From a checkpoint of a small transformer trained on Wikipedia.
Size: width 384, 12 heads of 32, 33.8M parameters.
Training: a variant of Adam for these matrices, 325M tokens.
Each number is 128 + 24 x the weight over its row's rms, rounded and kept within 0 to 255. Layers, rows and columns count from 0. Numbers have three digits each. The size before them is the row's rms in percent of the matrix's.

# layer 6 MLP gate, 1536x384, rms 0.0705, rows 1019-1112, columns 240-287
099:133125132142147143132106119129171136111152139152130181164109153129113129139108077111112172157113109158104122168142123128161133153131125082079120
103:140145143141126150147133130121118141149138105114127155126110123124126156139150107111115128130149141143136157134121078112147135136132128108109131
102:145167118165117107124124141141112123121099105126126141146104097152127174154123131108108116126123136103152109137097098136099120133177133149112089
104:091146144133108147099172127152114160112081184180135098169091129161152125110138108113155115126141108121159112126092122079124133095121124147109164
100:155104136134127145163128108144143166124156139138115164164118110129175136139159104108120125147086115106120150154115145122104149126134101148149135
096:117167130142106099098148102118138103118080134123128120093107124125099149080115140141107135139074118191133132147111110118133092175131110098157140
105:152137139137143105125160121113079123165152157130137138155129154132104160088123114065131157140142100137152134137159112170139096131159128133101157
089:088130140141094109148119099168138126134162100126122140107092079165136154116104142110149129122099098132135167180062161159102141141143128153192113
104:133109108173128172147139092147131164142109140130118140118092118110143114170127124155143105135136161172099152133139089162164122095114106081098119
104:117119105136104112149134090113164124095122111137124121143127070136178168124119087110129144085131114131146111112107143107107132118114121098110151
103:097137128145097124147141093147133166133130121151134142123121127135135123136141151106123142105122149173158113130097142141176169092125105134145175
103:133086107178103115131123099122141147171121113157133117093145123103121095128150108150151128052185139147141137110134120105142138137106147136138126
101:126138102124114086153139124090175116117124118132089114140120120119133183120136085139123152133118114128089085123159154105111151121147138104091124
101:149129144155077166195140115110149171109116124156121154077126131118098118142136081174116149104107069153143130191146127109160157115123138127127092
102:122097080176084119139174114130126127160109156144121137100123130088146165146127149166156143095129136199144122146131129120165140123094120173131144
101:151132125127146147105127117101154138125144137134109113153110084089151136113150130149123147152124093106101133131163134128129101082122139125118149
101:107116133091082111115152105151100147144071177124150122109108085155126122098136110077135118116154123156150155133125122157112119132125152108162119
100:157090109136107142180143074161162118160092117168156143089130139129127113123150117090138110115136118120147142196112116158128110206119118061121132
105:129183105106137136141163108123145139113117096112098135098109086108119122128141176112167140122138154119127143194114106129122146111088126126164105
094:102158106163126140149094071104135110094117118123126113087116144135125135136123116122141114152116043128181140181105150157135102132148153149101108
101:119106105160091057158152097130150131108163135137149170127147171121128154151137120129109133123098158117133169177115116124139136139105142126141123
095:088111123126116109153102077081137121114073134128162148123123115096110173115087140132163131107170132128121159160123120116100077138131129106138136
100:113174084128162158165124140094111124135150114108124139134166128148096122134126129073134135113108095138125178171128130163167157149107166115133140
096:137155152139124113141126129126113122103107115115126130145103093132163178090144149090125127141106062130155110158113072137134166126143142170129135
096:113089131125132153152154112178147139126104100128124103113132143121074131137157108076105132142167108135107142140124094126129125157115153083129106
108:107096119105141156137182111134111115098101099153127140096132118130149129151121095138098146131090140107087095109144113116136064142089113131148111
105:129115144095078103171139109105107134146110106122111137155126122089125155115099121123127157098139121158130150155141125147148118137084140147115181
103:167139144104147151149121121145126171134138135138103118125126112152105116171148115104114090114146107134174127128116068135136099064118151104139110
101:103113131164105182139138114161116104144144142126104127116127106125081125099170121129123121104142144156150161125098157167139095139116118094119084
099:108144120164114125132149130090155116110130122119113092100122114094120160126137136097138101082167127147121145131084095137124116112138144120136157
101:147128125136134127122149160102142157085125112119154141108144122131161153119171089114151124115073110139133141118093149110146163106138079163142130
087:126150151123111115162104159102139114108167152134117118119120152156134109154081172123141159107116099109129100126105162149133138160161150090147116
099:119167157168092105126122145148103126104117122128104166198100149116131138092105123146110117125105102169128133133106126148149133105146130104155144
104:140115171141128146104117122181103141165119136126128107134156118108136140129118104128106163094117116155098140145091139137165101097157126205117143
101:132130138133093150158137127127146126147151169147143109139152111150091160141114128157155134123105137147140126119134177183137143138103101183139120
102:106135102115101110179160124157148144116156111118156153135131122128133124148110121105127093093116104117150136166132084117183109150134095108111084
102:138091116165132125133133123154137112101116140100092175137111099138099118154110125088136171108133125153135155147149160141131077150174136134143142
096:158098147138113110141131122142187116117115142153088119090107127150163136154108087096123120100088131146170142141105123118118136123119157111143128
101:149118152150137132144169149149122107108113139143102118140097126102136163120113112127109074106131124127142120123134086140164111095155108124141124
092:132101156143104105130141074143161130140086150132124117164128110119159158170113075111111123126139094129136184145160141117122130078104139134120131
099:121124114122132128128137140157139145165141116112100154130112146144081158127157115120136097149140147142111118154137134192123112137118159126144115
097:189139162131101115096115117129138131108140107140128126181127110138117146115143137129120116098152123122168145130123128111164113176143119130099089
109:125120116108136136147167102173120165143108099115076140104131122107149129129100121126143150112107129129155097106101150149112127140131121127130131
100:127139147140152121145152115117129153096128122140117150133129108146182145123147134154057104112134126094142123135132154125142118145147158116123143
106:130113144145076149112136139147152162095135141106112124138119119123087142162166119132097146108143152129094150096133122096141139101128177117165156
098:145111164136150126166125133142183128133137087103131167127121120142120106123118107138069164119102123137147099133091114112170119108134119152117158
098:128099168097145107130141119156172141106171137170137117118144106074145163114111118126134177112068100107124159130140149156139104140152100151138164
095:139178145153143138125131087129130120096095114114160114097101105076109154114115140129144112131115131127133177165132093087146130113077145099128129
092:117114108091064123167129087127134131145123124128151130122134123157148151112123126115092158093082129116140113115108131135169098165166166129160164
100:114147097150097153153146087163134157128114100132128173108088119110102190161132115111132101111095152160128151098131095158145116066091124108118101
100:120119150157111132111156120135109144110135129134117133128135143067118143112161110105127136102090147166085137176121148121147118138185120129165120
097:101110116131126135172149105158136133122143141152147146132148146122136102103139107148131132151084068111117152177102093102113098152200129132135108
100:106157165134114077113145121150155138138139132170158115165167123104132138098148108116105098118126109139129132158114123166120105136132116146143142
103:142091131167129120099134121145144134087140141156118160110117120105142178140163124126144149117112100133149164116122171087163111173099186142119110
110:080125127131094128169113058148112159140100108178133132143087102107163147178153128094124167079148102137152147111085153137140128116110126165155130
101:164143133166098159173139087137116107122134109093094105116152129081159130145094111122111144084118115174147157169076169166156083166160110120130131
105:128127117135088124146187113154151152152127125118138113122160145131157109135176081128106099083109119129153133146091131138144145121121181127129146
100:139139128197156104147120113104096117099144160153140194147137116121104140145123103126131146106151126186108116117081095102157091142131152111145154
102:135106120132141165138142127173136188155125093158151126097185113130105126126137098139129165123138104167120112204131085139164115121116115100119135
099:126134109144112077142160136128112121134101130120111168154091143147149170172115131112114143092138130139164129109129145152175119128151115114121143
105:138149117142121107140111124143152170111120118140109125143144149160114124143091119109099116110144079130139148142135108148139093113140097104085100
103:175157169142084152085123081145145122138122146132135132173127111138108146146133085103085100085149148145145140123115170120129116115138157150163174
099:152127091136125145138171137147137151111164155081146149138086115095131154138153135121127164121136163129166142109071103121132174131141113106107075
099:128150127139078151129134074132203154157116143185151113107135095120141151118072113130096156121147128138109149129105095065146091129155147142130126
095:114161151136136094131119111117111149106100137122081176149133142168120139147134113113086121121141189144138120156123120125111124119132147139131125
102:129157124125119149175141127142151120151132170154121141123131081130122141123074110111122153104099164166166150132120136147117150119159129125115112
100:124137125175100125152133136125152110105111157181129132145124096138127183154082105140113177107112122152141108138141134160136119155145067135163098
101:130078132157088090100162099157143154155106097174107126114125119155143122140119066106061146096120085109132163111145147125134076115111167150116099
105:169097120147120147137163116098089161178115099192165132118165127128114155109163126118122108097114138122121131126099140116105134089157132156146120
101:122110120088095146158152118143102137145076133153125155132133117107155171140121099134140168088140125119107122119149099174158107124091157167126127
102:110141126129089118107147122172122209140145128188086141112187131138143125101132080120087111129102072111112152156143156098143123152146157122124125
108:139176127146080127150166110098154154135101138147113122130120129130136179125131140119092117088097144092088154168159152123144134157084132128153170
099:083151132156133099153135099136118192126127102142118180125146123136090147125166106117107137107109120144111140156103075108166099106126150092156141
098:082100118132108144135164114100104113124135117150169140171148131095132173108132108128163141123154148148137103125130140128140152153142132136093116
105:108139163102126137113133099185138162106139125118159132144103124119122120138127103137166120088154078126137124130159140126120127096186140103147120
095:121130157128143138163147095098115126159100137144086126147110099140195149144137128117140118114122084174130173144109156113122140166063094138161136
096:115108111150109118141137064124102160112113148130108159132138104147129125102142126137136165105141080118130117152100145130149129149118160129148170
095:139132128145107150134137129124173121139157154127126124121155144129140132133125099123121110100119108117126113132105116160172126099106136103127124
106:132134175174098114176123104168125138118124133124090137123105145095144123115126115135101153100140133113149141169108137093176119139104100096156141
101:137110142139132149152125148133093172129131112107117118132111110085108152130129117121121129099119148134096146148129139192154131122117126107124131
097:109134151174115104142120136157185135129080119143094143176154134149160162123162138111113103089128103170146163105108134123135092149100136084135104
102:118123134155126151125115112134076141129114133142111149111133148094094129097140123112161095125129091144136118150142144160147144129164148132154116
094:164144131158096111164128137123129123161144164125092127145094143126088102141125171148099124137084161138131121109141109114158129147119107127109114
105:117121113123097114119139124103165148140096142154120112107141126122122134147149156115135124119109128089151113107131149132160136159113195152132138
095:111135121084139139139154092145158148107186141105111157157161142109164170124119107127125104138139133101152159136164124097122103127137096119131157
099:119137156119145123147130114106174126123134128115148114125122142083148136094126161125109167125157133109164096159115123156139133075137113094097123
097:152120135118085088150174151145142141163077166169157121094121145130116123144127079117142131134166140133091122112100148105131108122134141116101115
091:104099104139131110103118112152160160125085116152133132103123115116137189105136121121156159113134090132110211146109108109137109149123127152157144
095:093163133140115121151210123156122120170127164130115112112114134114112103111136121151151148131143134154131153149119086132115105099106144129164126
103:123133183136123178113118119146130127098126141159117120116152106117115129077133141126095114134116083120134121140100112126143141116104147181107144
095:121115112099101105136153117127110173137124123130115088114139108156183167134135090130126128100142100135145131113111144110121120136141108140147104
099:144153124198150119117114132114138197097122134134125145119138126119097162178142072139111114112166083153140141175134104122144135121140143085139124
101:099189109144089124148178103114126157111129150173147157121114139109115150125132081143123129113052126170124098146145170108091139141156162105083134
095:128128152135131134135113147129139144095146148104111125124151107084145108115134139121116141102114145125128188171124129080160134096167179136188098
# layer 6 MLP up, 1536x384, rms 0.0716, rows 1019-1112, columns 240-287
099:150114125135144125138107142082159133085142118133124137105105118125148138101091134174133104148146095107154131113187087121116124102136165116132143
106:170136141160131095098167160132149107132133112138152130144160111107149139176123110117118150140167112125157161097122137166135126112120142146136169
100:173155123128101085082090129140112138136104135136170100119114099146159079157092134083127154145188145064192138160141132121129121116156176112143113
102:111150177129103116132106110119113127131119147099141136115135153166107134120094116162105101099199151097147103119148121128116105112096116150145108
107:123107128141132141158112160092121128130122111128062103123140142163136132090077113166122120158133106137110107123128108145142106122130172166113083
093:117164148108085124123181110118155129072112117127160149109139150141103088108126132105118150107180123135169179124154089080151143116174129138137129
104:117121140100128146164155100104097128157182085147147126148135155100120140146151141120111131120083137159158139120129122099141084123075130174109161
107:123181095144109130132145114156103136127130141152132198095170128108100123137103134093148125140104131091095121147100137136122124163118131164167126
106:146100125120150119122106154127128157159138106106149129174111134124108152142185129088137181157087133138127131115139131174136101148136140163115132
117:134133093153109114137127084116101117127100118106153171125090113156164113122090128086109138112136115142108098107160165132111156131106126129128121
106:125101108118143104201147109136170169084117134149141101126145123117104145107109160144108143056113123162116114123110067111160117146146121111173119
094:101127155110140153113123122132087138126146105170117117103113106142112129120091172125140140164107140102139133185086143107133154101178130096102139
098:178146173154099161146140133101132111131118143123135151092123141136106135155096139123126125187129087131123120149141124161171093139092139090090128
111:089169162064097161119130133151114120151114145143129114100135140158077095151156126124136142130124117128164165141165158139092138101101184166128131
094:137093142140111061130091113109142146143191149123149128140127135108099135141097174118100167133093096119093119122128095162169141156119151128085095
104:127138130119113099096152152132111131134101150134151135199110152142114180122094096114118147108138175162162118134137122166148085117152114125156166
103:111127117106128129157120133158153126183131089126148143095162140140159115144136117146139169145134107104159109099128115150156186167119112119129118
095:134131129149114112113138170152127112156197125178190094114147146095123103165102143160119107160101147123110148085104160133147131202170095084149156
104:131118137073107097116176151109075116145154123155128155129129153087079123121167114162117117123114094119161122123116150142123091142115153147150121
094:120143124125121139175114096104122139123121116131158126086138137133147143151119093140121123094129153131073120136118156199122072144158118130129125
107:123120127118153147120137111137099131140110115178115146131148095094129148107132114158111110101154075132127110117154159111118146106100133166114139
099:135112143140137143096134180139143149185148146157140128142120124111136125107122119160146155143145130124104134170133122145095145121159095150131112
097:147111120066098148148118101148094106137108159165134073139119109143102134103150126107153120125137063103137124146139103167109131152125122087114130
101:143128135175102197094080166123143146124144136121121126089154125091127100131137117125091085155128114144095140135178118083156155123130158083084081
096:134133168112128113089104115158124162087091168121137185148154115126143142113132117142134112146143078150171138168119153156089147115161105144120164
108:157156074136159142132144134096164125134144122080176114114107134133161115098140108136118149130142102124141128141177115113171136157121118092077135
100:139145116085107049151150123133127146184106104154136170133082127128117146156144171141141115108099080115133150094127127155134160194139139135159104
096:129127116085136079134126149117116155137107129134133113142131141173128139185121123129104134144134092102143111134112125182139101141155136179100081
096:112120146097122107110101121160137100113125060126122118141110183169104113087116114055142078157107094090117150141160181128157103122141120100134090
101:114112148196118153139116137161156142161183158132118089122123145103132121128121102132094158166112129104098145118135149108102153121127135120100091
103:156125141145112089103140121126161136130144123079125132088087115148120114186121140149161145145119128124104152155137131130126137120128183132132076
089:149126147116123117144095124133162132147143120111098151099145116148082100134128133138210123125140153120123138140135099157099143143106134141083127
092:150132099167156137134130117187110134121125107113146152116119121127179135114134082098087101129128139162151130089108150143102129107133077115155147
101:129166138156141128122106139162137104120159120072138135119148125111142099120140105109140087168113152098104129200166142101153115157100112128139130
102:127122207141112102103133139106137136112137087099118126117107091145142155117147150072097097115161141139134135109127112166122107154122115088137152
103:127107159136171096121115115115133117125143128120092123151156157140118138135124123117137147176113151118113120166150134121146161123143127146105083
100:098153190127098193112139121108056136126102136117145136095122160143142107119130096109123141135085106131116140133110105131115166128102183134120150
108:118095143159191092137147121147144095133149120123081108110146169101148099092115103138138134134117085090146128098140100089133130163122163147148094
100:161134162150131135110115130197171138134143096173120149122132105125127161146131119107112148150143112159109118163139145160153134153130128086156150
108:141105153128132107117150149164140113152119087155107105168144161129115102146153132151142102145121147092153123107154123143145107144101195149148095
091:153132167156151135157154136121139128095116103149097128104129075130120107124142132109114095139109102136160170121117099081154153105142158098094113
098:145127169154111094122107116108124130083145145123113117157074124148164136119116133149094135126127104122116147109148133089109131139142093164085121
104:161164159150146158123189157170128129082141138167150142129140159132147126079124098148081130122139101139116134105112119115134127119123169151146110
095:122118160158141128153147106138152156176101139132115076134133131075141112102131067126177162127173123148085141145123108149160163082113093111118149
101:136117132066152142169140116094113143171135101141129133159164126094100121110124145163137125114085155155083152146140151122092142159077127114111131
100:132143156085119086085103141095135155160128179092128112137061095108179110215098130117161160129175107142138131095118161088121105154152148192147144
108:126098132117143156142108125139144130087138104151146157119135148124119110064151130157136138123101104115156136130105115096149104157154120078168154
101:135084120171128156162164090128144119099118135168099170115130135150118154107139118116146063065129143158141102129128116146118136142135110085136143
103:132101075080123111164092096154124114155109090120161079110142183159158124107127092088137179121088131105119097133131113129137095163107120093125106
101:111157115102148105123145111132088131077098150112090114125110156146164162107104094123144107130104131104121118097136172115092111164062113124154158
115:108146142129149155163145163169162131092148126104145119138117120150157179147149152095107119141087153111165084121151121117134115105164091143119155
094:110144128087151132161138134121104158113064157111125122146101103110103177139138125181139131133163154164153113141125156143103184133112105069131100
102:156112119155144110137119140074168102100125102126157122097123139091118119099110145124115154148125138109141087116124091154111105113138097095127093
100:114092137154104148124114122152148098139127142099161099125126111143140157135123103112129161127139177125132095095144137160129122125116156092092102
107:110163131114120142157122138126146110115099111123126133099112148138118180145151127129096106124093072166136128129128128127134142151113118085126126
099:122105086108092100104117083123164155110114110097132154129146137122137137173144135150090171147141119145168138165125118147081097127097106147144138
109:094101124112163081164151131139118109096111093139058117112081150125081166143138135136139120112144157159128119110122151131120156127095123097122124
095:142153198129109173105102128124092168123173141095160128129142164132118129135088092108060148164122136140141121132136152104089095122112152132090126
105:133125138149126076154102167134169130114148119078148121104090110151125152131137132077099123194100139122089095082151128137117151137139132116087130
103:153147137142075106152116122099106112155136118128134142117109139104136114145103154117143173137115136112158106131126099145141154134124108151105147
105:118127112140162138126124132123122119110124125152110133097085092125203138051139145147111168141099158134134086128131128139144123157113123116190134
115:106143129122152139140099176118173126106130154135120165112157138128140132117104129135129060124143126111107127105124129120146153181101132079155114
089:174113196169135128066115124139141126132125129126103141113094154156092084127121127105097107131160100112110101131101150137093161102155122132140115
100:153092126119109111148156120132143164163155111136120115070155114086111136183144150120106116138149119124113111137135149081142121105114121162095087
092:170138068145125135154128125130109135124114085111108120141140140154094125113101150063129097145132086147122096117120150077114087135145121125147072
101:102155141132106123155078133156094142127160112112130126130094146148142124108107120109113096154135124116147137134101146153116105101137146100121093
103:099131100108126072152110123120087149122150109101104135098134132092134120096159132097100100158111167115124129127069124071120124144132159115128125
094:142104141140154097092175144132146139135152113130110114126134169141108116116113089124122157143113137113096161132144151145111113125107112120105128
114:085134104123094143113140106148113125139112111111126131157109117118140129149146156125140148157146136181121127143118099149180134131066095128102128
100:154123123120075086153090130131113082157130148109140148120143107158124130136153130113104137114171181136142156129120157140128091163148095127163124
108:118165112132111117119137082102139123161129086100145134158126106119138120133144134113109122104144161159154124150117107080153110156108101153124132
122:153097120092111134093120129154104147200136166166159111110155190111122090146152092161131107139134115145160122126135125137086142087137113122112127
101:171154121132125172109164127164157123142118162120163126146123136147106105124091121082109128130122107169111156116098129138103114121131145149154176
090:116107178144143147136138125108147125123114154120118205092106166103121133125088173133137127123105125122144137135090110153138101168116188120123135
104:100108097139142125146110144117162111145116124136094112159087153130116130094094149094101141140142136104109083069113133091141121099156134156145145
092:120184118153107121150102119105118108074112146169121096153127121123161144084118142150128127133140083118146106130154135118137091141148159105110116
113:144136126124155084122126109137125124153105117123162133140155118113103126148123150131130117116116170120093168114095134163101146193170137138158167
101:138129147147093170118171154115136123144148142162101138149123110129153107127094096132131155118116145164129097145134121084107106158113149149185124
103:102086103105141132146111150172128128082137149100093154120092150136124126116128128129092116142135103118139145096164086140147108131166095162157107
098:128127070123120113135122104130149099131122135137127122125113148147128085107155103128130148147130126147131134137100105095107109114143109109160160
103:180121196153126170131156129163121123115118115170106123132127139113127129140164134130101142101148117110132100157142099144157144124106164098126148
098:113145180118142132100122160177156132125135124124154122117120122163156148191130124113136103143125083087140126140121107167099140096101100121128131
090:123122110129133162169148136135128109098123101137124143115104148135127148171181104137109091116140094138089139098115117141140124157171157128127090
111:152137125133095143113155125106112106130141118152154087111160160154099110147100100157119169154151089095135138125123158136146107130137182132119110
097:141128122127157117146113099140117117106188154100106156138145097103111151145128104111156132118120144121129118115140148125128163127104141111119115
100:155171165136097141109159129157122145082134171121159123097136139126137114167137108103132098123137158148140076098140139148114139152107134144162148
091:109082126093149166131117126113131126080134137102146115160137127110109136106155125129097104147152139081103132155138155086164141132217160131135115
110:111182141125109139147116115133112143111148133140118119097185073077163119090114104110121163137126125095141139145131110105119121105111087156119131
088:126087097131124126149093100134132103110097136138125137131093120138147151125146118129126140141125139135134124108155181095106157150107146095114133
109:117084173125124129139136116160103145140122117150201158132157134133093125096161137099098156097080154086163127122124163137096108171135109156150134
093:151096102140172127162098130160158131146105135144172145114136104109158140098142140133176136166119129128097115102130114156121177121136173135136104
100:131132175102124134149140123133155139127176145127104171109135136129115145100124191086101074121113131133122130136129132088122156113108100168142107
094:145114161114114160116113132143128115180154113090103115164173165113122072157146152110169163142145157143099125109117115139118123118090165142146144
099:127124133094121141079143142102102114147111116140118134115146155106091150130118166103139105133146129088117163124133094127113114131145123102125149
# layer 6 MLP down (transposed), 1536x384, rms 0.0547, rows 1019-1112, columns 240-287
099:095111141115139081154094124111108159081147131129100104101120126110093121131138188121152121111135121083153093162127101113166170108087094117130137
107:146116111162198157111149129161125110150124122133105115146135092126140123132121069130131101142154130163176124118098057122125105125122115122108120
101:134096134133144131127132146091153146115148130098118117131084157096098135126119111125092178136153201106141134134147125116173118129143107146123164
101:097102118124153127143092155133119106134106108124130174115167160132118095103155171083091143094129148107160144102103115162157105115107150117138087
102:121122090147187135115119123142124099129167090138128111113146123112127133164147159131120128122135142121141145165105065131114125139092125134138109
098:175131132123145113117089134150161140099115100139087176167102124139161134128112172153105132125142180089138114128105142127129129086181149149127125
102:111090083112106118159137138107184123136115131106138099163139125110156171147138121180158102151103173112122124094131129074130119143145088116136110
108:134168104125084107159123114156140136152106134137128136155195151154127162162106130145111127134107171093113130101076113138144086180101091127131095
109:104106178122146125143129096114142101110144128133105105097105115099101119132124128112113146161131122142173137108123105102101119141124123123104156
112:134129088099101145119161145137125101138107138157143128116109130126124127122131166119142148111099138170125104143117141146077116158080132147101116
106:091102097095150173140142131131130116124129141124079137134100111144090143140149131126182117093118118130170159117111148115113149146117118140137112
100:129093106125149131140116125147138160135129114136152142139143137163092129151139128176117107098162127113126123083112134104163188138158125123136182
099:127092125128127158068126127151098132142134088121127151132150126143155118146139116157124145122114074144099135133164153171159146159125149105134156
108:109153134099155114091147147128139139171136154115127124128133121144114087125122101124103116142156115113107135134116122123113163094120145160112112
098:126104122109148137092134140148132154127108114113114123088164134126120119159133133120111138169125128134137153143130146119084144171162107170135123
097:133120077132143071115132104107151105163072163122143080175136102152152125137144126138144104097131140102129106148123112167140085117151141105143146
108:110099160105130098099120126130135098097148112156173105113159096135136091124124140108147144147155090127145130142115129138142135137178135100151136
098:118134108109147160136171082108152110102154107132165097149112121127099132130116113076143145158163136169166144109130120104155182129149104138116156
103:136134175189128134158128144159142159082135147121131149149119108144146129154135167103091163134139137137127123109110144131152164103150106140103148
097:124111087136091159091168137129106115158181105116125123094153114123113113158139091081159153115120105127128087110139094143126120163114103101130133
108:160119120140107102059128114148086102140118158120143136137131090146151101137116112119123128144167119140113120140118171114087163128106105110128087
097:162112100097144126154097110135180165100070115100136130120127142129136158147121141151136146115136152135144143158103127105101106108145151134148113
101:128126171135108113139152139095161117128175127146164119144115090119135091150160115146112102123108136158115091146109117111115109156149130143101138
102:138137125119127129100133095107089101073169087165112115096113100107131105112133136171102140101129125103180112123155123059124108144136067105148129
098:115121148138132120127161132130157158114091169134140117122101110157170108143128106150114125121125099161161138128134101086117153082140145135117116
110:140122122104117131128125100101115141094159145105120137136115137145189109106139105123092151136118131156133112070128097150114094135071120113170150
103:127112111087120106116105151160117163155101114120104142137134137135129129145120138139160154146108120120126102123092127128081136142130143135131098
100:099149126131085116145113108145127138102121137168143135130131129103157139152144123187154134143127137137151105125141159100133128120111154169087098
096:106138147155113172198097113119143157173114105108161108146093133174123151153125154145103157119190155135154126161125118091096082089136098110109157
097:108089127114138137095142134146130109102085121164178153159138124087166093168138141135115139125135099152128150110156179137147124181120139082140121
100:117125169142105099154137161100088146168166145134127155105115129137100136116130123117143127145143168086141095122102104180177155134120141095148081
085:099137136159125152052124134124091148135107150143125134133096151123163113129118105117083136151091107132132109204145162135104117138137122121128148
088:120105127105091125199150149166134098141151097117125160126122102105091126135141157134110153141115130086086166068137152152137112144092126104120152
103:154109122132128101160107104126155117135140123092101085162101139149101100129155159111110163097158164085133134151112141106165129108151125086153156
100:096094150118083125136138141099128138126149129126128095135137101106152175145138113114184161128095169117175102126112131118136144139152136113155137
107:162107142087138080113102147134110082092133117098127108099115088091124154105112114133131139079130153125160103152152143155084117139134115126114100
099:145091114151137152135140167129119133127162105131132080123111132115128170182113131144138124161097102070149123173151102108115160131114120165110064
104:145123144150119128146099145127124094131159125146114093124151114090122148107137125136120121109121160132103110088122153125100153149148149161154121
106:136125120166105107160118121142146112150137138134136140110134117077118132155106166080100170150140104124101114096128104123130101174162085075121145
101:123133139116135136137101136195120162168121108148093132107118126139141130087151152163132124115100105079125125089132127167125111149126134159159114
095:152141063115177141143125143119111167171067110125118141156082168141137136128133100158120123108163157143159120160158106143091113125132143151152139
099:112113084124138142113124092147102091113107128120103094128123157168126139092152098106129156084127131106089095180128129136113124122111118136157117
105:112132118115146114125080146106079105106155126163072160122088124146107119101137127148146138087134111160148142135098130139139120156155124137099108
096:121147141138152106105089112139092125095097137154106121137152099157128139155107086116118102102118149111132122208085164164146105159135143131143106
105:132100126112081107096152109136143139147127110120148136140148133138094137088200157100117122122121095130111127133124133179119124121137148115101103
101:121117125187135115147133140113132106128129130151141131158155155117144090140130131144086156145135088092168077104138178174132110117106116124109148
105:133119136109149110126097165150128106095104116077151156067146136110092150086128109110154129077047132095124122167171146138132104140115164105122115
102:139137101123121141134133174119131115122113083130104158117126135133209115155163149123128123139081152130116141080141120108127141173123116174112084
104:158087119131144121130155152157150121133136113124142128103136136102091127110137125116154124151053155115115108122129129144124110143091126095098124
106:132119122093093121117120097080122094109144120113167168162142087080139153127146163130177149118130138144147106156130145112088138148150145123119082
114:119119145056128155128131122107132124104106133092130125173113107127108154128149114127141104089154099125140105127159154119108114120114118174080106
096:164149118129125135168119119093131122183125149167139144139161135108128113114087170127116169132142103138164151100098131128139147141134188108099110
103:118105123114171126133117125074165139103106083131132123104171169125143143138108158127151140134147123121119105117166115104128129173132110172138148
102:138153180115097143139129129138136146096104120124139116094104114109125151138176132104095104078171188097085110109126118128117133106154121127084172
108:164171147134111140143183147132149157110143095115129122102137127116172116177172145164136134151144127086140169100134140156125117084141152123125121
099:174140166159115129109146107136142113116110080102152086132127102101138175147148131107132102101133126124153113120113150148123134127090145142148095
109:119078077070103112138141151132123176150119083128119115107109102122113107115108131113096147150122098123150107159137086164136155120145165120130088
097:153119118181109142119123150097106127131114153172110139124096143108117131135111137118078157106143080160125121118133145116128111125141156136155117
103:118098123141152085131163138135163135109144073174101133160134143128121095131137149108135089100151094124103161155133133094156118141098125131134094
102:118096149121116164148136117134122131129181134128086112072114105140148137131157158148120131148095106134116147116159087170072134122117126094126144
106:130124144118129119125137121099119160117133117127103105125121168151101093164164084138123112119148111101116094161141125101131137133141139122163118
109:141122107147128143148123135121141149135111122190127169121154167128154098141095108147154130157140112142098147151115125118140160136155149136130132
097:126161124094170097142125154132138118122117173104114109174125099130118128149105146164123149130126139131107179128113111167103105129168163115180107
097:114113122091140147119154149132107127118147120110123128140096167102149105126122138111081092129120173082129106162117163135141138070152104132125116
091:133091119163105162185155095115148096131181147117174112111095131107074117142160109158146144172131101108106140130164153156134149127155124128119126
101:163093139167101130106119092144125153093161114106087153140142115115183113154120146137180112100167125144091182125142145114111134132170128178089130
105:147161132142105126130137094116120108109106131106151111109142116125106131122106149117103136097131116148135109159134122109127137115163137132084132
094:151147112182130122177124139153130095094133155143142146125121125113108123131106135134135114109128138136082154046144123117150148150157142142154129
114:122124121097139162131138123111149132151132106178113071117149123121143159101111106162152147121142092159106121101132098099140105106124115094134128
104:182138114145134125087103114160116095099122099115146126147128135131183153135143111099111125116155159132141129113124098099131110161131171140132177
111:110112159161158183126150142083135122115135142122100133132137112148104143153167110159100113131122127147131152102108092124125134100135102107121129
109:118072113113127096120119100143052126095088168141149125101115131096112102154146088152109127131139083155099146108103096157112111124160142110124175
101:128124160095105102134157117179137126154120161154143134113147092169112101111103118112115126125131150107113157114085123164154143133160138132117112
094:106160107112155102147122100116110102089107149142154084135128112141157113114158100115168128128169114138110164193102130118111127139138132109146145
106:114116141163113157135095126089168116136170121118117101130147118191131110142076140126100158110120128132156134113068110161133100149109148109146165
085:132157117151112102145140130105127121127114091091143150142132145122120146085148163122125133145138149091113118123119112148146163118145118170105160
113:106108128149117067130109105096115142131096156142135150131139144070101133099110136122127111118106099100119146114132145122134117181093127108128175
101:115154155111134141107089134074105101124112106129114100149169118130122137152097138098092124103133099148193097135108103131116117091113131139073113
104:125129163136095113109134108182118127112155093129110123105113156085097126106114113146079112097173098174158130103115118135166158123070143120169149
099:107141151128204130111066136136109096123116120097125136144072156119147114120138112168084144092135144149112134173099170085123073115164147112151114
099:152116173138116134103118146177117156112141123181100119122184168136132109136160142107113091170133130095120110134140142128129136170131167130186141
101:116137113172141110183153143142126134128121157140092184169141117147149112084104106154137133179132066127093150128152133088155187138131129150143114
092:134134111136136139143102090119136144140135125065107137115110137103162106105138155111170155119111145153135115128153132156108146123129139055108195
109:183090140138133140125118136137069167119117110131162124090156098160124097140130108127121148151069150096162175130129112141137113146139147099138124
099:138110129158123105120154157125124147161158126089125131124096132132135091150097158127131117179133119114086107094127153165143134150157131117131125
101:120114113094158138147099148129118115122078153154161133123125135136105110142147130108128153146148104209128103157133131146129148143126140107166108
090:174146136124155125110159124142142149195102142161123124138131139150163121159164115131100120119176128112158133153145110169124097124115102153115101
103:091155134138100150134093086110140138109132114101149128129145141123110126126117100092063134132188131118151108135113072144135127076112118182119131
083:145129101134161165096115139135142093111106174147126140147091147092153084123100119145139123137115173140143168084119116137127112097126142124151139
106:131096104088115158132108128094115136119112129150189139101146102169085146115123103115132135114126183168075136110111138171159133128153114075118102
088:127141132115150179118133093137114136146082096156083108118143141119150140154126128112072092108140152118119114160151153087135119109152117146130138
103:127153127100110124134126093156131139097139163187142110116124134137123137155099103178124119107129150096121139176119127085100113101143125099154124
100:122147135115134139093101114137108136108124135154145053144102121105132136100130130071124127147147143118156142136111127109190105161116124119105130
101:117116141141117090077104098143115137111141114086090122156124131149125100135111141111161131113129151117117146138104124130151123115136178158106145